{"init": "normal", "init_std_qkv": 0.0289, "decay_fraction": 0.732, "decay_shape": "linear", "doc_mask": true, "train_tokens": 728700000, "steps": 11880}
Each number is 128 + 32 x the weight over the matrix's rms, rounded and kept within 0 to 255. Layers, rows and columns count from 0. Numbers have three digits each.

# k: layer 5 attention key, 256x256, rms 0.301, rows 205-223, columns 0-255
# q: layer 5 attention query, 256x256, rms 0.299, rows 206-223, columns 0-255
# v: layer 5 attention value, 256x256, rms 0.329, rows 192-200, columns 0-255
# o: layer 5 attention output (transposed), 256x256, rms 0.276, rows 192-199, columns 0-255
k205:066190191165148126158128199189113104084174101196140075127177136170221106147109147119130065154075129080166155160096189143109156170190132164120155121153118131163218120129106105164123191224195163132111181106139236137094164099180193161117081134186143163160146171157118106123100121120061114113149113129069066099133153112147092084135111132168132146136197131133089171155200125153147074139113141119208031125173135105068095127100108109179162073182191136192155145102099137129153144119135083124080186112153139090150143105168152164138170185147174156142157125110094115104162148138109092118244127176184151127072128125141133113170143122089137175052081101131109062121107135139147119125132146084096149204150060096174140136118155066132132081136116142065100129154111083106165151115146195
q206:093216224077125183026122139119095136108150100128167161111116138079119146155150113089149134134075122108125217225099142149099164084098113128130113188130154095135113095127136119140141140118175129157082099128130128131160124168106171103111111172161142173121120086132158145088156175196167125127063080108087163164111116140090106148153156109032083069161122132145173090143110138139128132108125049153107076079155152150132129113071095102159098164099049046071058159117147134118103118062114056174133119099157128087232175107090119128126142089140143112127049096105166157103138153173129145095027112139099114086126160137068122151159105071140152108077146120080159158085145061196148155177115098113079147125152165112085114120094132079055106127164148167130123117138171118127097166100144048
k206:126183203103144171088157181120085148131102057126124208159111151093063117093186102133184183143069145112119255214084125160087111132079180175073118152094119185148141093179208120067142105112139107165154095143135167162170185186163169083156116178078170157031136110108126142159125094177123137097075111094209102169133120129080169148173156129052136103157076105084149122143131144093119130065138090142055081107101134146092153102082139091116099165102079060004056178185132109134129102085081127144209152126136079090197075103118128148150136150153113097202089061110145127105101133107106135171094150054109139128131094132105117115192095109100100123100192144115110155122149096209156146131154116112092110121131163112119160126171112101085092156174080173121152147126165116153086104144096109
q207:183159134140100100172144099101148125154088137070132142046114131125104136172112151107108120087180075139086101146201138114199154121133136135090135120141106145154173105136105079185172131070145130077139140103138125126169148151170174091123123093137101128115101162143166166137127127142073068109167144159145165127157143145111133133138105106204122144077132090169159116109070103150132167087139170089066152154154168084162144128211110148147097095157152146201160112138172117178078210129101105089157179170097098107123133123170128214115130117133190156127080144130133116139107137133124153131154144123154150160130122089103106133108171123097164072147109119040164125188143101089140121144087102128134114151134151124158162136102139113142087118105146112162166079110161143155150138134096078
k207:170133098182142127172134109114130190114110117101149101113162106191172106126132159143146087184146108104103118136210138124129091161116070160098084139155075089152137134165070113147133114091103114090151110078152163096115098076167177114131131092154086121076161075113152095140137126133067121149155160192078129114176197075088121100134122137155118156132140133115108129109145091147169151089154154071132168118135122075181159116141145149147146135151133130161172088169135135109077143142145186116102170183111077123167144107173178131111116079188180093142099118128101154120158099085147080120199102148166139148166133127113116101113171126189127149148134122103080191151182108080127129177109129111168109159083137145109133156161120126106154135104140104185183126146121125124139085122106140
q208:102096067068063162061112156145116099110193116069144087151141146177186122117161168126089107103151081124141077143133066169081144117091144063154177177128121155129087105134128088106123163152118108130125074099076119106144153132153084072066155092128145172166170120146136117096134178095063158139170179093108142128107083113156155043090085159100112175137109108161082126137108163120092163102106095111160125095114171121091151134107184145136165155168126161090142067144101085104121148135127043125100164096146147126067083133123146146142107206131103075150055150147185106093120159115177100087136095111115133119083093128155150073116134149133157124141116132104084088136105105125161113078124204114108125102120150161183114125088073150101156146151082127065109141174150050176099083129085140
k208:142132050103107143128097172121128142094223111106139116114177102138132129097119160156099131089093127112145106135113068179071095152112091103129168153087117178136100109161210137162098162095139128201079075153112064149139101136115103082127142128171151093136182113167141129091125162125073142166162119076153161149132136124132157124144092181122109214106179080138050101129123131140090099168106092109108140165081087128133117157106115127101201140173125073069115079139091138144097145179140161167076107108123144148136150076101101122097080125164118159210091148136177138115152170136194108113121082117116102131140071148136096082107117131020158115123184093160101101122104074181118116131121141140075159110120089141203160095140134105114157147161091082111129133133086093115112071126098156
q209:130115208108127105124156102081091150150136143141123196136132172133086135114148122131155149133168117115098059133127142164114145157116117142129173148169143092137138140148067081137150121134150167138097134130125131149125135099117114092130147119140135133100127062075086113123136134130124124151167133142119179097130051145151163128152126107133117134116078128147164058078145075142120194108098185122115176089120081162198147114195127167130112157121175130167147132156115119103164172142131136180077105115184150120075151156145134099168109033169086113080102114112095164125131192100123138099112096181160147134110094105117052134050093086170201149105114094109106081154107085124155167150142103132175143176150109154134073102157061102141119172106073116134140099190161149157106165099210069
k209:124092131061137092127142098075109156130137107148086187108170198123135161123124096120174169184146108108136089141149114154111100177157094140140180159153094153135138153134148132141144108153176177108142097130096129152157168133152103116080167046071141111109109119077067113133134143092115151112140164138148158125135042144131182137150171098108190153129108146133114148126171073129121151095144176110108166175018086128177095108191129102188107162119186108133132100105126152099167138168100176142100116155140139152068138168138161126169111073161074097112127135151125154141102139120111139106132096096177142171133184149192042075071094086147101116107120155141110106163134139197149176178203123181182086111108115134151137181120083110095141147089070105127164075148099116112160147139176092
q210:130134067109105131119084149152089139129160142140144131141191106102130117078137106180158085142147142136107166113127138155138131094107116089132140148111111107178098149117157109106135102116138066125134123179175170145177154174157103106129142096144143122155085143099128158088140097093072150128182134135159194152167128083165110115128123134087079148125132122107122112096095094058121138120167095172144220121133139132124125155155143124185092131114108136155114199119117151112070132138121154165078168089122201112142126108086117140138143082125071087150174148103109151133110067181104128082123125147098143127139095128144197194131147103123114164137105122053150165103167128112132113102140126157103085069124154107164109156104159163130179126164164109140087130084128105172142156164088121
k210:109129112126153160157125150166113136138137171127204166169117098102125058044126131135125117106118154146116158075125141166106175122177104104116120157108078143196155161143124094102109172063064168154127095144130140154119155143094141111093148132138149149178120046076105167130165078123114123151144123137167159168142108087143127122168137150116107156169079117110171162138085136102102131148114147190116108101136133110086147147115162152102065134183148109090153129083137128134082105120102115080127153090121132109157118132042112165138117116155130135178111084144106162140136116082060139072132174180096169164166134120130186082133111163156127111135076152112139136080156099099110126149161157162180108138157167135167122108111094129136128152152097081130090156094175115177188156154081139
q211:137087128091110072146161116105108153131071123104144102121116104142185084135115144117149107187130172103061149132159138135139094155206106138067127112112144154102104127118077126108079183120086185112138176186090182124186186105112143122141092147170125076148154097116074111186191163118151107106117123118133187102090090123112127153070109119163175127144207133118155119138154098088115157126118144102089153162150124111117127097139126165134107123168130211149169185124167118161162109089102120180122178134086218087123117145137057194219137085195098145108129166174068120130167194134157110158160111153138147114100102163086127168148070096184174090153108141138160082159074176131100138161115107180194153094160082089152104073133146152152143105064089129103139088162107112141139176111162124
k211:123106157088157047116150057116110197128126058155145132134118130127170068146169062094211126146119118135107133142148110088110122153157130137105131109159090107076094155084110104069029174107166192113116159202081142141145162087127157072101185118143128120101089058123113142205172154056137186138091099095144124064108102142141181115093128149134152144179147172083143151145150038121124174141077106131078166132154157077133146130153113125200097143088149149152159140138068096138192101076057142160115190140141133045156080163163118222244134124172094111137131140178141171152158180143142112106118122134108118126091157167110137162119147101174175094113126143116121109215095140072099169192170127204162112095133040139168128140202129148149130106089143148099193107154099137092131086095122078
q212:140158170203118148169070136134143106127163160130057173133126140154134168135181106115166123156126140118149109123141130126097145090150099185089161147128113108052117174154144111141136138084105137079168090113067145163214128136174148168071119086108150126162140140133123154082123089152106147085101147160151149091128081150155129137198115111084174141135157112145121154177098078093131111087117148111131140135167062058111126160174147085074137096070122079090066096155080173125079074109121126090126110151113058136123124164140143126082097178148186166150163052131099133135110153121183140083131172138096166145146101083118143157167176114144180096132097141158091121126107072147167071108143127087135112110141113152135114155217170152159038155119132203086155186142132124168112117170106092
k212:140155150185114120102120109105133079158143143117086180115133119135123122125178131105132165168138126078142110113155078156091129131085160140085098158148108074061115179144078145166177184096132111125137152103152215131171084123143126208123083082125121194148094140164113053114122137125116131096133102168172088144107147084074140140161074108091134145129131121115108134181135101163125093120145120165129180116171076075128114140169181113089143117087138108109130142120103096133149123142184080102144087139115065152094082163145147129087086130139216122152098059125119078145164130171100126135173172128124154188150143139100107153159123136165175084167054069164124097109179086134147108096167180070107119211117108160121123158136148182076097170140148152145163175156151124123151114103128131
q213:153132154087109093126142107137163126116030117089124107152145159167134100107125118145157078046081123122132118154144096136166133133149113128161115108176120155074145129139131158116138162065165157114104135157124189104129102067146135136106096149128131119161183078094065164086138083116119163039117094137129107087129141170138124127095092087105137134101151082103135164160139078163163143066150082103086083161120123101132110104093155107173156135158168130163129136074102130095124119165089155184118145150113094104164140101190149149185101116128088208102120110149142145142087111115155048154149158169147104101084150136131102066163110026132156115153149123100140079171177107152116149079164112181113152118155153130197144089085098130168184132052112096089148176090134144100133113097095131
k213:174102150054081081130108116165065114115092131086154060119183183168167071156115105116133120073142117125135173140134069165129146150194078119132133087153162196111160121156095165158098130125075179109121100123118169102131139053159091074169070156134136171166136123068090225118145153085084182129086099114128140103130150135120123097078108106125136179124157132130186116137124061091108137136189152135148121153063126132163165079091138115139168109133101156171195084076132085114173170140113092203101199143127111083163115094127087182089116173111199139063154187163092108093115148122122116172110070057164130117083116154108112119152096132145142065086119069127141104126178066120101107153133116093150134190183154144143144084153144107072198119041121115136183176120126138120119126078171119
q214:140103055086155163149132163102120127170041139120166166051068119150098126131170125138100078078134145128169115153168139147123071119128119114096115078173144152072155080241118135183126155108159134065132099152112132134131112115131188140039175121170123088152158140180141095154142135124128118134160165163101174130135143168122163107158178168184129139126146129109215105098084059117148128181100107142071146092141096092129115088134140151166094112077160110145147143155168149117104137172103168067141094153132105117064120128109142150118113122174086112138118187128113164121115110111209173123128092094107189136128068136126146137088097170110126147119157118129083168195116109121128140121157079154153084104195155165176124105117122114160109157122091084107154150122157139090132118092150157
k214:138117049115119116109110184078066134193112107098143097105149102186140159156163091124132107157140144124095112179135110084170075097151102081149146087122146096118132124211124115131132169143132182140130143126099185039106094075121128102162187148149073134113112146148148078144191196184123153130112165102131146135075189153180142099090148169128139181165149083109118089065145102149180139181139145172138167106113182133164114086083190168164091104081181159119153173141140135081133052157212186143155106103123112213140124154120127191047052094192147100121125175099138134113150070109151139141103081071148149117106140181131123149180114157191077091129110117144086141109101082075065134100107050090112134135168159097115129146122076156065104195173166086144129132108136110107142106201114110
q215:149007108113166106200146101115121133141030125125085140179134093160076216110075127133070110132132156181187129123149170143181142119102122111184147108074175118149156173180118120116193081095080109178143129132141070113115058111099138071150103113135176138078108074071178113154151096169153139155080110155120157088114155059099177101170209103072116166137114158150092131099148102136114199143160069163061115141070042189099060177095132122094159139108141088098097123122167171113106124192097084171149155119135100126141133114069098103156027090131070141137139091109129202126164143091110235100108125141046100144144101136100101213153103112159152136177156172128151145093175114152114112182144092062104086113156132190095105131149145187076122240105183143140087152097137133090099153127103145
k215:130060063175096127127102096122134101204098067143091173157081131129125216136158057095124125122138118150202137110133148139151115156120194095164079146184132098175121118167150098117154104059125120124168143071113098122128084116095163091189156126098183144111071112111105044115146140185111146131063150130114187069129160094097136101102158161074113084123091176202126147112172089135119175211137103148066112147116106156138071129109110098141153140061129141121139175097184170170118137181143131161135166110174134163123088148090125124135073129106133106085150078144135123102203111092111092076133176138153149066106111056138119168141075101140173095154133138124129156142148150195103086076088130108077091101108145148127131139151078183094085147156211239166065134075187132121149132098136126
q216:136115160112089075165095144130138171122159102169101091146120163165159151098129138090179093138101112116129093180164111120024134104053091168140190131112079136052120109213138081131140138127155092119153130163187112113150118138172172147103109164143097153118114142117177149124104102097100178096142068146119146173107100108172124156144120164144113136136168136122076166148145085145172135143121128117133084154150149155113161159186174101141077156185079139061104179185178161147114061093159132159138173150170155100169131139150119137089080159114140124133166141146133125136164128137150116085092099120112133098149142140114158183157177086100172160097113155158095114113124058106090140060108160107133132150080100058132122170120132184082088100098129088154140122097111111158107167133155200
k216:113126133124101121132127142146203157136165095172095130167150109149164101166141169089194132139092112160130158147185095120040118124083142163093141163079113162065142064200125052142148115172160112120146146144129154057162136164122166094145111187148095156133133151095119156106070106118134130044114141108132154107167112119123126135165085194111112101117143099196094186131115082140155107067129156127154136123118127168089091112161216104098124171135071157066183143148111170143183055099120104165153137110161108079134127176086149150152112127169120145182143111138140123112188113139151082161130109167163157181128131149072167164150175132108168086088107145177160142148126110097077105105136151121089164160108164082173148124134117192050173118114102097150166127186083135120120172165143179
q217:114202104142147124104072092116097062127106171160107157128094103107150131094067135164104146107147093125104059042129118158165134111119119151125132083176140197103126125081118168161089138158130137154122119141120123141128192101170156093136095160150095182146159136168112110115118168123141146063090098142114175148086134143093115115134108111144128136133172093139134123136139156148107125081179131180097110122102106098171166109161055069187069118179156152108206111137124126112150167131117158166121112111117107114163120107134116135111144145113149129130121127114129097107135065085154078130149204091122124127134131148113130145168078157040191091128150153095098074129111120136162134110146158095125155174080182156126200118141126146142136136136111119168121173152135171095118175133117132
k217:139106066124114187111195136101113113035148167096072154125106154142127082114135140151069133174171099071125104061089097061129138090123157113140129169151168153110100140154115200114083184070093135123151103103069109132131153086126116159102102204193091122169131192172114152182106150091107130104085123128103121104116166117104140085120136153151126126155121098087105160167162089130124089090173141166147113079166121075131166138116160146107123081111091092094163129151121138070102172126111091095155100141153140114137112097171140139123160130109121175107092096169137143090143060144112123128165150096143103193148102183144121130116123162105163091117139113109088126135158083120147152099142203110148176147086146167164130146078178082121146132109086072162125155112156137173103116128137190
q218:159108106120154096098127174145110117090084141140144161096192056130168141135106140129153155136107151132157096124100190122129153099124121122162112128060145113076076112141107118147109106055147140108086132097096107121130107152125100130180157141096127135109111127116177148153183142098110102112166125077125178155154205104122130154153124133139150096140120126159127056128085143100074125173122150126072171146118093117122111165094168132174143158137149076147133114194141035094145172126084146072147160171105095106059117124127126104129139135043084164115186124114147119130137058146109171151141114138079133130137100136121162156126139089185132160162205112097114126123140111096094145109114153108047120157122146123152116133119149146176160110100174118163098136126116114139071091137146167
k218:128158089160136117120120149116125114176122126121095179068143060147095142162077165105156103137163117137208167128155200116157171150088120121182120103155127087149135060109164098149117114096114197136076171167153123160120132120199157149128175140144047209096127113087162104133181147128082125168131100105096111134100140149151073145125125148165129123157155099173130136102147121123157129085126143146147192137118160130187100121060125125173152106154154107145103138202148115112115101207185140082128109152149182117130140089147069176129085113136085119153133110118159142169113144135091152172110172178132170114172090123104120134110180120087091138100164123114120112088081161144123145105125122035066092065142136122101140080161111074163149133170168155170132111099151159137173153126161180
q219:105101073157125182158133096199191069181118137100164096143132149137152136151181065128138148131111138136123167130112140088096170113126139169139126126098096165143097144125187138064082117088101155068122131080135144124156143181176145171117170173060156130095109119110167174150137174079166112093182130105175121159129184115127107157083126126133112115191183112142112159110137155108120139115144103093159128134139173156120146151051108069152182120149142124116101140119123164110153052171102147161097106140084092147133093172106130097100075159130174101081143141115168109099175082108116080055088112135192075073098106140151161101219149167148133134131133098149123161159101079162192154174098103086126111067141156070164129140128121170082102153136130206101127138136147081202110127108126145
k219:104058082150134186122123140123146129157093126125149128187086096103105102146121125119163132136102131156159160103143125112150172089133148179132130127109123178124143133158173166083105159089128127060116087132219161089151121151087125178203197149110110074110116083128121146116119131062208117106158171122197105187132156069158123163104159093100131126199131103090093179052131184087166116124128102140072141133098195150123132209064150106129139153114102127117129098163188174048143043128126107149117152131084085114077122142095131114096025148151172133113138071127119146077137102131149071107082173075163069080126092141093176099166151159068102134128123119158147110102137130170188133176109068063129113102165168125183186158139165181120134131127168167145133143132106140173125144162154131
q220:186152105115193087141175185173091087119082148078080108095103099107137133117103104134081102097084130130151160125098083139109156123138099166140087132151126145173110143096145102122158158097151179164157124134107082150070159134103126162121182163159170108097147160120149124120187138090157132114102139158166142146154093189098119118155109214104109102164114081177126166043125128118109051134165160168175103127153102083134117098064107092121141056139120110112070129094179150176122108052140111081118156071132170121183112111035171086066151137111172143124153150140118189151140073092175157101102077165124100130101075136128255149102120143060058141062114147187084118167128111119101083143150114134163192107126146126180107142116151124170133129094094096124095090147127112122172135110145141
k220:159158112115176136100150125193124097113091129161075112059084091133097123092108110098159083103136126120179140093133092146114205088196151115114078124141093152161130123055122093128150135136169147138147144135157102176042158124080059159144137160144103141079165086159140079152173113079136146098103140123171060206179166150112094128114131147049118087124085082138126132086179153131124095095072020114135073151159087107093131102069124134101094125123135087107100173109198130133150158049156065055125134101122152139097093164063137083059178178098159165136134118061194118109180105103119112118117079130073132147116064136117121158113124130107055176044073099133150109156174134099182120169164078181164147117098122164122120174068058184175101139143100073149103112155112070109154155180118177
q221:182092175066120132121106060170147133128043129137164138173192084116056156095116148141149120122087091095127151172084077115117130123072109157088130148134148122088150084068205151128165046063114106154132118108127129160141140140147105127102109135146169142135151113113131106135140082088173105121117144084116105162164094141170141144109174114077087116139092181142151128147154095122120089138184116136103142069097081157078114111148122104160131180128096124094155122166069109110121134115102145087117096117117100140155143141131164111144168183110109099138128114163213110138151127173145145104150126196117153166186138156144130145147100176115069124155163141072149142171103154169181137132187164161127107092150117180146160132152112137116095124191116122115167136124113131099136110115100109
k221:124148116076124129126047086112086100149105146099167121186136115139136148113126070139116132132133057114105215147128090159136127110111091147172109157126116057115112059100143146182157065099125190157200084133115100175201155139125109176105151074107194171154115137132147142103138077098161145069065135084128142129109071100127132118123145117069077176155078148187149119123097086117098146132134098193116117071101110126113193103061113152138132164162042140123116168121113140125162100030115129146137147073156104124141146101047174138122201172093094078130132096168137117114117103152092167102151080189110162180120129117185188139160173167129065110121133148124068165079142144154120116135203174129117083089126107126145137180081125124136144075144111153127109142095135115087129118158122015
q222:180147170107141051117158126068135124129108160181111089110088105113160112166087168132103076139066088111110136170109179147157125140137147099109151108066199077148137142097068149149161033095116114101090101139131109077122114101142158071101087119107181134142171165149098111153130181145083152121133157124120122148167129054106128122159127154107118129165222140121067092095150103098087098129143096125153064154165157121143132155109124135149161118153121168142167092144121156157093151103055129097077121133123151113073057102125136093164128144118100144085127169133146119133157168137161108115208099129077086173143129172117096116129197137144140127094093098161118152161092098169128128183171158067111131111143088147222157094073122160148156085102139109110106131126136137101173107124123215
k222:143084149117133066107159138077087140077162166149094137127102112096143090164117046116115077144161112115140150177138142178122124145100163106091201118106164091077090194141092114145120115110069117138147107133083164049128156102120109079085058158076135161159101167131088144108186141075042130075127088144134135155152120085113137100154151104084109154144140109090091090117142118148099162146092124099108130161207151113107163134161159140077126073175148168134170108120152188176123133072070145059121172170105126152115031063129160144132110142133152190100117183137186083133150113113168067158142177153138107175139135114108137122105143161132123163149119133135135142146148083104128109156095196099131122142076087114191167096114115118119146114101194064131155103143126112109149109101096162
q223:148111134104092131088153121059145117125119085127118132114118161146074114156112136114112163124164109155147127111144152120100117173121152128071142157095204103115131129129053163119104137137161127174135096141153150095123083072118125114177109142119144088101074128117140157122144203116114101079075110093141139097098182144087123171100130151099118171111133150119148106075105130128133136087161154122081143128100058114144151094117133079134143131120166151151088185111128141080130138154153168181146173139138117137055148162166155122116124071154123129139138106103109066123146154111141131189112131113065137105100129112101112089143160068135118079161136165144146185093110084108119139134113097046129112119182117087139125186148162125092133141081190128168127160157176155122135126145183107
k223:128088123085089083178104131062166114147178083087086133144062141138086149162058183125078146124132128164100114136154127163165125140118172132144118150080135142146134100184132154136081111114167103090132117123131133079185071090123158145135119109112112083099100174108080181131141107168143080129155109130134142168107123146130126190082092114198134181095202087093106167142165117092137152093164172119106136149134105123177129136166132149135119123191181095116069119162074166114124103212144126158131170148131077118131157213206137172144145087145108121145132186151078134107148119124142162144186158100059114091122219099085072025084155130140151103165134144152159154103112097148138143129076129105130160096166119124098112128134167137087113052088146138118101215135168192151149110138148130
v192:169127067141151164099116139121075145130129167102119126105147144136088125170128122155146107108164129113125170116116094157108161129134096108146136122148154091117147131134139173104111105121184145132149127129218117154096090142097102139094130169146136145095181153149095153150104178107131170116118189107146157146066106166127118150119113160124117152105156139092080150141138134131123055201177202142095126099116135125123133164131117165142126155179113097129152168084151100081095128178071093138164091077139110189163131082113106152163106149054124069156117127098112140100093144120104149107165125117156094173125100159178129084145081133126136137079093158147174107078116166115077176154139108114084140145089131143085104176124170106144165157152139093083125153195108141093092088107127091
o192:123109156109163159132208144134192081099091095141073124125091180129140139101076117177090121119138078122127137132095112118074202133156177166135146115124140124150126120063117128152110153146145122121164165129126144144148132139157136114143145169177128160154121161113095122180168098055110170116092130103124097157091073201104174125172132172070124131176144111124112132146140124084096129134102221191112142096141079106115150117081140103182148116137160098120148123098100163106149118145127129097152081102108163174086111073159151105143127216119096185147130113074186124132118153095183129087136165162136097142101110147118126101137115161051134134095107131139094116125132163133150084114163124081119122117131155146120149149178132136096093161110123152115092115049166093139112149155124147
v193:069113114111188132140133161182085149126162120113155096129131101111110127145143143104105136142113118116129144149123119191164088137130146121135124114157061169116121163130079107151152124142156091124201113122068088062153080134160120160178145122093147182152114083155181121126121118147127109154113097129143105139151154121149140123113145092098146166094055119118105149150092118145144154196164159072056126140147137123089138118186104113127165102086174129130136123158142126133145091086075111158148177129079180141171129130160073163107166109125115151117150124137110122173078085035160124134108184133131146162031112135142049128135136126116174099153132049099089167134158074119147139092086157113133117177103095190179125152167097101084201148116132173058104102121104077107171079145138096
o193:168093130075136106161157160170133169112160106138135071128119101136208101122161177101139202118181181119148154075148158108161115101150159126147129174154088176090142144170120133145137114110057109087125172098152117121178098165138136091148145107132153124121042083119152111099126129162069168210147163124154126098103135134132095120140108125167128145112132195124159152143090141122127114117189154161128195173117185120180149121170143159102083073143143135109145172139148074097138094188130157155186192126130148092167135113116108171188042205139164103141156104100128170106120089145195112087138124098156113072165132103106136186122085120205190109198134118074099114145168125111167109172102129128130080086097162205141142127175141113150175099184165119123106107133133091092159143101065149
v194:138116149118074115109108132132093110147139129151139165133068128103111063109076095126185105093108155141073175173130156151106102138114132108187162116148174137127151178121138143111094108138155134164182155121122130107072138109111076112111116142101095162120183094084097103155081126124150105135091099098115156115132104139051121108129162125139136136127100150171144149132165095110103141118146119129132154125057155141137134034158185140117136143155180116127148133098093148125160124112167127078135129086128162112150150139120177178099175102156168147098126106149158059150074154093133144100159110119116129116143112096121168162155103115151138123129141135165175152143222210111150139153143122146190114086179093161084185071098127126138123176145100129069127131072155103140120086128134050
o194:147171135158157164123146084114180124127069206115118143131111152083071160063134199123184150110164107153139172153062160127154146134089160137111107121095188156113139152093117091049118121154113131078111126082173137145085148063138139100120113169112169118064142056057120087096162128140191151135154126186132164150164039108093163145154113118109108075168178150112143075137135144123090151142101110141154144117121171125109116153186172075074010157130145116134117059098109149133150099111123149127159104182091144119114152105133108126197102151123097111151109171145113173158110146119106186103080153099093136121198167207101088166100119162117152131134125177184077132144125171141120174149122165114137114138098134139143147114155127114089123141116096128076040213123167165149131145199089098
v195:083089052097079051128102198143139093145086091126181095140109167146152060138153138090067131129104137090157083144183093115164111158154113131166102109151139124110148141108107071137122105102111157153118140172106068135124087133114117087107134148090134133154143094094141130157164141097170175113112154157154166171162142122161170106149108108141163154162177125102111114138154139098132163172111114125176140123139129065126083116112133169161101195102176174113162106132206000136125101149052152123143148197131132132126111069144117128129126098164099156094153095104087149138201123073061171184087102152141080109078187143139134111092159112160130134152139168139084157167150114106095125134109189051135073115052164128142175112150132115135100124125104105102094082176143104095119143145150132
o195:080141097192052092128104156098101167078163090122168146134136131130120138093079126119115129129111116154077103106154176103187179143111113128174116115103107159129112114062060165155065129099162050133161124166107156098081108104131135096152174125155174134095122118183160054106124086137120145126125172134113096096150143150089116131103179089083166133155129151112161117097159086134119074159142177181082197192131114144131108138201126088102146186128127165160105123073122061118122125141086116119123162115132125158153102173121102113130179147142173134115122156153072115096099075141148148141140090137133134079093122098118133137154064131106091142103094077076130218100127108082132104136124137119154069127118138132127104153120076158124151074105097139155135114048113100113093094120139157
v196:144161098183076111167190127173057095086131143118172152111121118129121128157131118149098139141120188151109091132105114138141093083193129154146161109143169166168105086121109157137131172084090117175100173167111073142132085113127116152099106107141126121136114098137147116104097099195116110196181144123028089181114149145106107180140090128109142137066162143136080067106095101167186161173186077061159148113141179176152152120199137114107153113121095094132134108089134113073119159114164108170105174125131089120130104124099144105096075088169127172153133092129121176089083086208155146117157151158085139126167107167117097091153097081131109112131105131119131091148181131172144096169149126111130116144119113104103156130125113134144070073134132101061147140121142138080118133174170098
o196:166127096132131183135147159118141070164136099142088166107103163102039127129188099142130174149152162143123117109077100164084091133109148126163152136075167146071136079168094119171150118130165068089099125121100092171056104125115068168104108098171166159168116173092159107123195246138092082096112111116134133128128125144151108129131142110117107140113094109161186119107161126149078141124123199111152135133047076127165096056117101135079112143099104172116024114153133090121091123136123109088128114133168124096067130058153189164196102143107218094142072144115177105145052143164152133187095087137121172107132066117126089137168140108088138082120147140150094119140122138161103127123146126105207100148156161155150100073127130191159107183108068070119081064186140067094136117125186119
v197:103110212092181131121146033179135147120128111147086162060132175066023147119127141092106138107137101117111134155125090083137166131086118137135170169132124160132121089173116108143086107115147084123138103096123122149158176121120100115144138149135140060183127084186123177135136103115056092101097057080134145081126134142072108107166200043085161103151095134092126098151160117094082126195139129038109088134118097104089127124132127169118086123103087117127109112108097116110110144171164141101141129154106087104127159151085143204148106160139128088096093186140173048093153153155172095102100155094117124115165120103152130126132150110153142117105142180149145181134090116138143158166153132166148141069120107088121172099119157148162157133170140136122168144128137135089103146196086088
o197:168071095120112186130131116118124130132202133050181169168135154095161084122090146148118132116163085164136078127161200119105099071142140114073120149061081040118166189094131116113163121114092090136085110117120111127136136127158105126179111126167096184074150137111138084171133099087129126125135051100109168142127048080121112116095144044099115129151100120090123135167136154123128140112133090114142143156166129098170137135112149125106112128119119116169102168123119147090166119154137199148103128157149179167098146085124122138133190161136079098129104147066131160127121125116164112151165113087136059133154115084144117060091112137130149113107149121141182055141193124141104151063150071073102093095068104148148158120127107118139132115154151153107119139156145159203138120187113157
v198:143101076089184144123079135110155093161157091100159063152101185170162109141093118087171190170157152121151107162179161131147174142054055189121148089127087099097105155112151181155180177070105110109129144177088104138152071129145072169128105063115124168094104176162122169089119124101121128145115103156079113066113123132056173084099106096103114118149167124139157123122142151098134100110174077131152121125128126162121130106130120137103128112140136126145146144119099135137074145126107076102098148141069052089138168133131156144100120137053183133142103122078125111117171128106162179099072051126164141117110156128141123133138114123166127075079114152180101144162092145142096131134132073116061139135152128165101089120099120126193114095105117116150148114130083122152141127110188097
o198:182171143142187023148141171157090139136184156134093207169096116120115126143166083128140115186127091105160083167152055137176119165142169155102067093165129166144209127147115125155134139147107122132214134049104138112106122161104112164181148171166095160154091115107139062120096144116153104182189082141142110096137163132150054093148133129115169115200145129109124156106118146117101084108156151097129103152173122097137076138144125100134143136140077121150086109077060128156161119099076134142146077142128087113147151121162164128079127118107185133120159125075168141136144131135089109080164138083161141117129158161151140117074133122084113154141118099106134140121161132144137114124152125148054148127157126132150095126090192114069133146151134203108114177129148112117112117177055158
v199:121134151100175135128160081177178122105176100170078171106123091137064152108104169184146082057145132139141118102142117132155087141085179110137148058111159174167108175150132094059134152146144119157186118131107077110117241100130118068143124120114136114085146026119195130141136134111139099138129100147072116084146097084155117118135136094116059142115108109179129114124176150104108138176136172112103114177131088132120102166105131155095104137189177062099085093085132118126123058116207107142113197085097133139172130125101150148126170093115113106075138126130156145086138117071130154156088113096116091166154145077126136086132146111073117134131116085136180098173115149091105148112147103103099115104116079155205146147130141150115157148112169108127131126110089177153152149118081156
o199:124066147104129160093057087181150129143149156099119124148142123070118175132145170132152119173143116097119109145130120093151143194107052107148059140141146103121132116115137140103128113147138088099128080087171147154172097108140148100104051059147170115149069087152155149124111070123110111145107093148087110181116134133176050185118171089122128178127101142154129084180146116146133118075157129157161155086116112161145194187175149122140076144153157173177192107161102136096125182109140132162181106094123066190195100171183160124087078124092139088146118138202122106148127113066148146055136163142115097088127092147138106178087159178084138135141132066093076108140145084167075064143079107106114133146090120134153164137161213162141075128181111068153097123105142162165114118197130098
v200:097129070130146149122097133182139156109106139085134151130133082131164108107142186229100129115160135134122161119097148119094084142096136168141107146095130116191171163139130111117126047135120117145122124081169070153113134130192167157124147113138155198156154111149140142130067162109063114178138158159174132121141159085127101106067107148065108148091144137075127151151155105103108138176151126145142128130123084138118042101109145114091086108102180156138153126169143128122111162099107060161104133153144163152131129142102128144171184056084132167122113094117180095142149148100108210097069131182114169175147079143138056174109155128090120130067149113054138145089182131115167140157118135171135084127070146160133139147118123106177133119147170175128137195099194125057113148127131099